config.yaml
hidden_size: 512
hidden_act: "tanh_gelu"
norm_eps: 1e-05
init: "normal"
init_std_o: 0.00439
init_std_up: 0.0186
optimizer: "adamw"
beta2: 0.95
batch_tokens: [32768, 65536, 131072]
train_tokens: 500600000
Each number is 128 + 32 x the weight over its row's rms, rounded and kept within 0 to 255. Layers, rows and columns count from 0. Numbers have three digits each. The size before them is the row's rms in percent of the matrix's.

# down: layer 2 MLP down (transposed), 2048x512, rms 0.0328, rows 83-129, columns 256-319
# up: layer 2 MLP up, 2048x512, rms 0.0488, rows 84-129, columns 256-319
down83 067:100174099097072155092204134146109096152184135077056143144108169131150126138150109135145141116129136100138102189107151116143104089124124135095112052119075108152131124122128123131104098094137175
up84 111:136082123111129110188136142183143070135132137133181188147080177124142157133130129200135158152123110143130120175151151119073094078101117124089132041075156109159166145095139119135144102127096163
down84 140:127150162103118112142113083124108142140121138139145161109118227137122142113071119145124159160146105095109129077126153172142151142129183133136182190153097177102144117110125076127099114091100107
up85 103:149128135104144124149135156103083111057120144139097060157195125146121172133128091148106068090121142135164125093145150140193125202131142162093130176148131128128084153122156135101134203143108140
down85 103:131099169124150163125114121160126124121089146119108133140130130133135143115212100090144172107151149114137157178162151091125147098170156125138181147093129157114111075104144128130148151164156050
up86 098:108143104091110116127180137114132109152125088133142105141074125072065103134146101084082181140127123166165170155151094133102101168127118133072105148127138193165152080089089082126125136149113130
down86 100:136197103124077076152190158127124081111174098129147109131173168176119087104099131165158131134132142127084119151184174150049133167087129168129106151114145194158185107142142102127118170092099188
up87 109:108070110141103165145181174104153120135137098174109145113084188136087131140122126116159113077169109143089169114171141134099121078101112102123113092097110083157160108109132116122101122140158101
down87 114:100117092114135172149121138102139155137139062083121139085081111183115100196077130127106101110142141120084101055141153106093121111119101097162051129173081154178131106124149146127118080104108113
up88 108:172168170136095083098169118149125128143147088098112101146089125050130125154163081095057144097116159130128100126110142109093114119168146173072117128164120106183147122149109119138108131141178152
down88 080:154127113183096175212171150125167189144166116073129127166091108147120102173166127118126170154082194121111090140073080137130181127117110140121139106147159114194129179110110152143082088089169118
up89 108:163175142169112100103150122147137112130177087104146116161063139089121094159186110104059136097117162119157155077108127118113152132146161167115096149160128064187155147132153116141115138145151135
down89 071:111113140120074153097129169177121163074140114067141105099109163119147130107130130148164185113169104135154163139134149091084189178116159162128155127146089147151160155153170172122138089119136104
up90 092:162154166181073076148203110142136117140214083115102140117087173093104092134166089117089129081131163121130125131109127098115125160167134161062090159157128092209167115116142080146106158141182120
down90 059:133144226141128101190162138135136158108069172157134155112097132117126158105137133118143135166124139126109159128155190123132098115106071124167180127139117090225141105150095115121129132154125131
up91 096:153096141161024118170131142099106168123152164151063155148152148166179153109146132120091145147155170149137089125095121124183162125126107145139093183096178106108157154093118170132120131090107138
down91 113:117085145120199145100123135132140079128121112100143113128106106100108137122098169096120118127153088127099103078105102187095136126148151064091124131159104134122116108151162157126182090125151095
up92 100:132079123147083112170186101125131097112128180149140183141108161180103119108192102078150104082106111140097094102185180115155140169138088125124103161125084137153138151145207132099088133171126145
down92 105:109083090161117122057147128173134088151134141203171156136072099114127151139145138138137105125124071142139138196132148125114102079151161116083143181123048132097135106137174112094111153174135086
up93 097:143131161162076123125147170126126137118210090124103095128109174141118098145172108053127084074163170134137144090150106169138147239123109165110091114129135089220170128127174087129077133158111151
down93 111:119197139132079195176141150115111096164169078106168169204119135122131173187149113140110152154131091111143145097075201126102171082138109170100119139148161092153126144165116091072132172144099101
up94 103:158150112169075099112164121141107127126160087123119120161102139093063117175213081126058133109155148150138160127075156113108143170148121188099094147108094102176123137136159095170100152145143105
down94 074:168139128095072074151182133165171105184142135133126152157113109124132142124163129081126175089131098158050101161103151138196130152134155138179149110135109089110102158110155098159143159152109128
up95 103:168171136177106112109168121137143115145241046090104137142088140091106110177174072108053099071140148130140173104073132107104154139158135162070116129144134088179162142115141076152095180141165121
down95 077:149138097132124152086128166147115119156203151062094170148101161154081103122134147115100162141150148122157146159082133127113096160164169165080113121074122076152181140103180107113164131129055152
up96 100:174195151169081101103164150150152118137165122107104144130081176115090111141169104128044106112102189124142131095103149104101159107144126156077113146157111071184138117147152084177133168122161143
down96 053:141074139116124089129135110112148081150163140070115085139049134101140202143187083138218136072205131112134137145108148106153076149131119115098114081123149098101089150090156127094114135116114107
up97 095:183165166177087102118184143141132127134182075110097140141070139112097076170147086100068120104147200123136142108115094116130138125155139188103116161143112070220140121118129083125095132144173109
down97 069:154122128135163172156084152125131130107134093105165108128162132153105154094110197195135196100085119146194108180156097112111116070098064115144124112153120171192121154108095140132144117138101178
up98 104:155162123137189128106102157130159137119166166092120084143102147183060124163205071138137149120199088105142104130052154122127161108145184153105132113102137101181119143135188164158065142160119139
down98 106:146172173131132129194117108134148167123128230103103104102109178125131121118180073134123195159136123125103111052084150105079136156108132165198120084111083098121143108169170149107128146124101121
up99 066:162216152140108102117093138109106178178155130121119093168123124080098133170118076100112139089123119192187154108138123097128154151135077147101072164126130118139136088121142079170144159108218144
down99 079:096106140085171129144134162144141130163093109194148140097165101143122141098125159129148085129128110059018071156106132146137106119161070097121143160104116104160142148117099167159130052119108093
up100 098:173123127137082106135163086155156118133162084098102145123038127089080068173157083119081108123158173105122158129114117098104122094189150156070117134147143097185154114160124073151118139133177101
down100 067:181132137072123092123097132148173145131143117122095168072028116113114086103088129148130113140122128115108163138099149111115161122151128148176124164191088132205126124130143184120108131159106161
up101 083:172184172167113118082146136120136120169211088098089073139079155135050097160141109074109133079176161110151121110084145107090125185147070174098096093120126106192164128122112101167061182165130115
down101 113:136119131116080172136147162170163089148188147093164168159112127091099127135135140128122155124161151158117142125094139120156112128182120158099105112152119114166124124155154144162135154131137088
up102 101:139110114118131128070135152111132114124134057136120159113085061074076143131090069174086162092152155142138213185152075153088151052178126197083132074125145071159175142146125083115119116081095139
down102 105:146110076143086161123162156124083172167130094125134136139117196127100128090141150112111121120163137097122151142146184107095114070138152147070100155116125139126146142103133119124123138123158129
up103 105:202087215215159093094108116126126119172106122128123123154133181149125140154107100117134081067137175093143096089121116122109140184158178137146102111129165115113130174116124136098090133183144112
down103 120:086152099080133157102072125156150177091052163183148118155146132081128126079096155145165131149179125095152147103087099141163093131114059080058185134118152151052158134149116109084135134108152115
up104 084:180155069101085121110115146157117105152209142099147108157132115108137155107143077147157110104079138126144105069084151128121099133167122165124092181152099104152148104128064121169136176124204165
down104 097:155100092139091077165125126098135086130164150165081092125115151149171152094169079141130130131125147149122139080099167129123099147157127129165092149173132092064156089162101143185099148131205159
up105 110:110151173139092103106156122181102111100147087097124132148122129140130107118127076110115114144102206065152152159159116103135157102138204101151128116151137108146113094133094142127130117138157115
down105 108:099119053085148151127120093115101118111105084199115117145132136142113139096158108153044068134159163124088121165081167136077162089153134137060147136113137132115168112121104165113169125141118130
up106 111:149150114158114147053119148116130133112137100055044107136114155109096104124157082118056172113212140120198098075126139161085162185132154133122139111094116121126174144161154058126097157106109110
down106 113:142148124108161136128097174107175111142137121076066125116164173130126105122107106114100130110139118094158173111120131127045164134140127119123116128138090135045164169135086172098115084145170102
up107 107:130147137094118115132142158133154136144180145133147145118103139170112095084164095136113167116174130102081126179066111174118154093145084178082145095120147102192146130138184126152143164127135152
down107 104:198182154078125128143128108105109192154125109160103149108134155228174094062082159161155175140132165104084122157126173187119134178144122076131179060086131135172116171190154068113139134123160130
up108 089:147170081133122111090136171114135084151180089089095119107134143122122103153134093121096096089168162121128152181138118142079147100132177153127077147160121097179137152147117120133080137138126126
down108 143:130151135146135179149145099138148126133197115094184127117107154079127102211114150186112133157099170131158136131077160117116116096168119189097115112174125118173164138176167162120113105120201102
up109 079:151168105136073134123148122075103100121153107126090142169112141103112077157160065141051086114160158104127099129153112136104146162139109155146082119178093060134142148138125112154092168111135117
down109 109:138153150137106190187121131132157146113204104093142129117071139087162092165120060137106135165125124102115158135116151088128153078178084175116095106158112119103152129162160151108133130167168113
up110 106:136196155110111130094170120138127093086118047120059141115162108090124073148151151087103098129132192101121181158043105126155149143133128090130131195157126101128110089088136142116103132118181081
down110 133:101146160133149132127097152139110120131102101192131140102151140097098118155142141101153140150147135126145103112174126142142134129131132121078176158085128231133149145128099115133155074149101124
up111 100:145174125176127131076179126139132116125193097126099156140108139096081109156155049081097118072143176125156143103124117123134149141172134140071082155131116077198129101146124115126089156152205127
down111 080:165146106107160143168110105136168112148137158182087127135155147174130106160077115069127148055103146117119111144101217086151111110098127139130058096087147124117119176132104154118092138107095120
up112 101:200134126169100075137213120132129131127185098060118126115110132104107097156178081116048115098108208135154148112118145112125137111155152183085093169137114072172135137126144079134116130158188143
down112 080:120203148216110139113061101105141142164134111134127152195118092124136090130106155121123137120115078084098125124119117160073099096138105120077139085062093111139139131072088140123105175069167117
up113 103:154149134158075128151181183112152116123190136093138119143149159114051123121140112112059110104119140152163154102154110130123126118135110152123094152128145112179131128129121035106090088142147157
down113 109:077126090186133090134146144130145080158166152193102163151099136123111146126166100150152160076178134149102106150165166122059135097160174113142131107091083120123117141226129084161070160113157139
up114 102:148079132125139162103158101104105102125129071078073099068101090146161108148125118084105080082113170083132166082166079149109150213197140119111126147110063116140112095094085091132126185153126049
down114 120:138144151092138108129143093178144139156100099175131134134120138110205126083167122152155152162182142135070092117145173068113149079123109145103144097102164173114182112144146130125148109128122104
up115 109:108123093090173088082192115173143072129126146148092154099118109083085118158190114131125109083142186138117166162044092123186128120185129187134094113139165119139147148113085043123137087114196147
down115 100:106197086130135137137075146129151159129117166122180135139053155077146163132176146055073094149113135143088088135152170134063112101117058143125158092121187168137124118100095117170117121189151114
up116 105:198168128154079090117155127159101141169169094110114118172119178119106136185172075116047119133098196143149102128103152112128153124172138144117120168159141075201103140128168089154135143152153136
down116 071:132177118161097134150142128130110080127113108095189174147059184086104081110098098132093146147092130110129124126100177143073088139130139096106098136173084123134114178113100098132145195102102104
up117 111:134185123166108125157139114127150168117156139094090170136146143082154108104138128128141076119127138127120117168133100096132135178117113136133107137153137121127121122165143173131125119090216153
down117 118:167115112102121157116142116136151136138181149115133131157107080127087118063138078114107120156152134097124185131109142090114113133147111150089081153059131201131096144126151183114129101160134106
up118 096:151099162158126099120157139121127120192161100134135115103095147150119121137164105055109083149142155136154117092195109166115128172113089182071121169140105099182157126129160097149123121133197131
down118 107:113182112129102142144125151157151158146196083083146133119151129068044102190155151125132125086125167147168152185035159105117129162128145214141081170119131143105185172164152111094106137105148158
up119 064:178165095160111100134159166166131149142169110094088130141086114048123123187150054103130105076180156112118169132104150096083125129131104203097060140164114092141119120145168084170097209139215116
down119 072:139173138133118103145150125096198119108168154147130126094070132093119096185138078166125143142123148122134202100110175097104173147151143170138119121156132096035146134181156120122160152172181124
up120 100:110107131198124147097141132071126140083140087124113110139152090061031137124177121078101123107146134189090110109123118135122158235134112131147182130144174108141098080142101129087106128127120057
down120 110:113088149136153141164104112147143178137079114118121142136166178180243094118202134162141165085197106108123135052176119126111127118111107088122140085109099151078129131102128082124107086115108149
up121 086:167215138141107108182130119106144183126209122099119151109115128056097118153166116139068126113152140183097139152062105093075134182115153177073078165169139123118166156140177097158113132112149158
down121 086:107104157154122096078153132130158067098145095119154136142061097130041089138169094165105149179121153136127210148120142112135164061126143108118109162134172088039141145134137068146131140111185114
up122 095:172181168127119113091146170082145140123187074119061175134098123134163093150092079103064134079158148065171145144134112155096146140119117139114116112155104090195125140096121103152091137143145135
down122 113:131152127092119136176161079129133153114224114083118118116116136046120132191116090129103150108141161127120140152103185079132128104164159170094101151141100125176156102169141175103113149125140126
up123 094:177158147150097114135155152112130125133196063076101134137072132091088118153132092102103088094125194152151135125111149087118167159138099170099112165149142075208162120140155066155095174117196133
down123 063:138143124144167093102145153172144131137128140070082116120100158084111154121090120147118107176099100120121127151059176151088139121123134121081107160129080150089109116108174127177205163135142184
up124 086:167166154132093108115160136110117135108196102124108105160145114100119104184157097129087128059144133148082155126132164092090133121155114201100058203128129129175125098127160118142107172131164177
down124 087:145099137123129104149151114118136126124216135128113090170109128076104108135145124142147159108164162115167153151038135088125146152100136188112072138164086103154117143128172108181199175109199129
up125 101:113131100146108138176136158156101093116117143159172162153074164201092178085170121116135123130105134105185086111211167133115131088109144115142154081138134158122072128097125150165118125137187170
down125 103:180114103135093148155114135168130138109059126139116148177159102033139145103177137111148137104161143174155120171087119159146118087174124121085113140098140172136142122131095050139115086169194130
up126 083:155142135118104079121167115168138104134166124122108127155094119100092087117140090124084112131110169128143106118158160087125119109125112154069088131184138113190121131124168116181118135125174181
down126 063:149114126118162115176136084076095133109119145126135108146181154118128110147080125168156059108092109080124141184077177112113117166140094154145115115177109121161143167104158122149132177146105183
up127 078:154142106127124114110137165130212128108141135151086141127105167102132046177174135136073146111133141127089160141098129109096197100171155175147134102114185115153134175169161096097087157184103112
down127 093:125087153123135115138161089154049144146094116099140130127147095147152149092128165085123132133130148159140079112183124125151025164096104092075106147122088177159091103104095159191149107082138118
up128 098:184155160159058089102168118137129112122187091109088146110066137094104126193175058109079096113150156149131140108080139095115146131166198139114092154168127085188142124142138124130110127112182128
down128 066:101103098103095076080097135111137139131198164131095155148112179097111148138131147142103167139123146108176067130110129100087160138116126143141161074204127099107100119094138129140176072127145092
up129 099:172158129157110115109140143131156121124184084092076113138117110104078113160173071102072135060135181125136155095097137123108143173166095177086108148178130074191162106118146080150125162144170132
down129 073:102193100137072129103152181208172110151144172076119116171107145114129110089148094128089180091121220148169145120088113077102168110131178133106098095107167133106166119147140170123096132110128125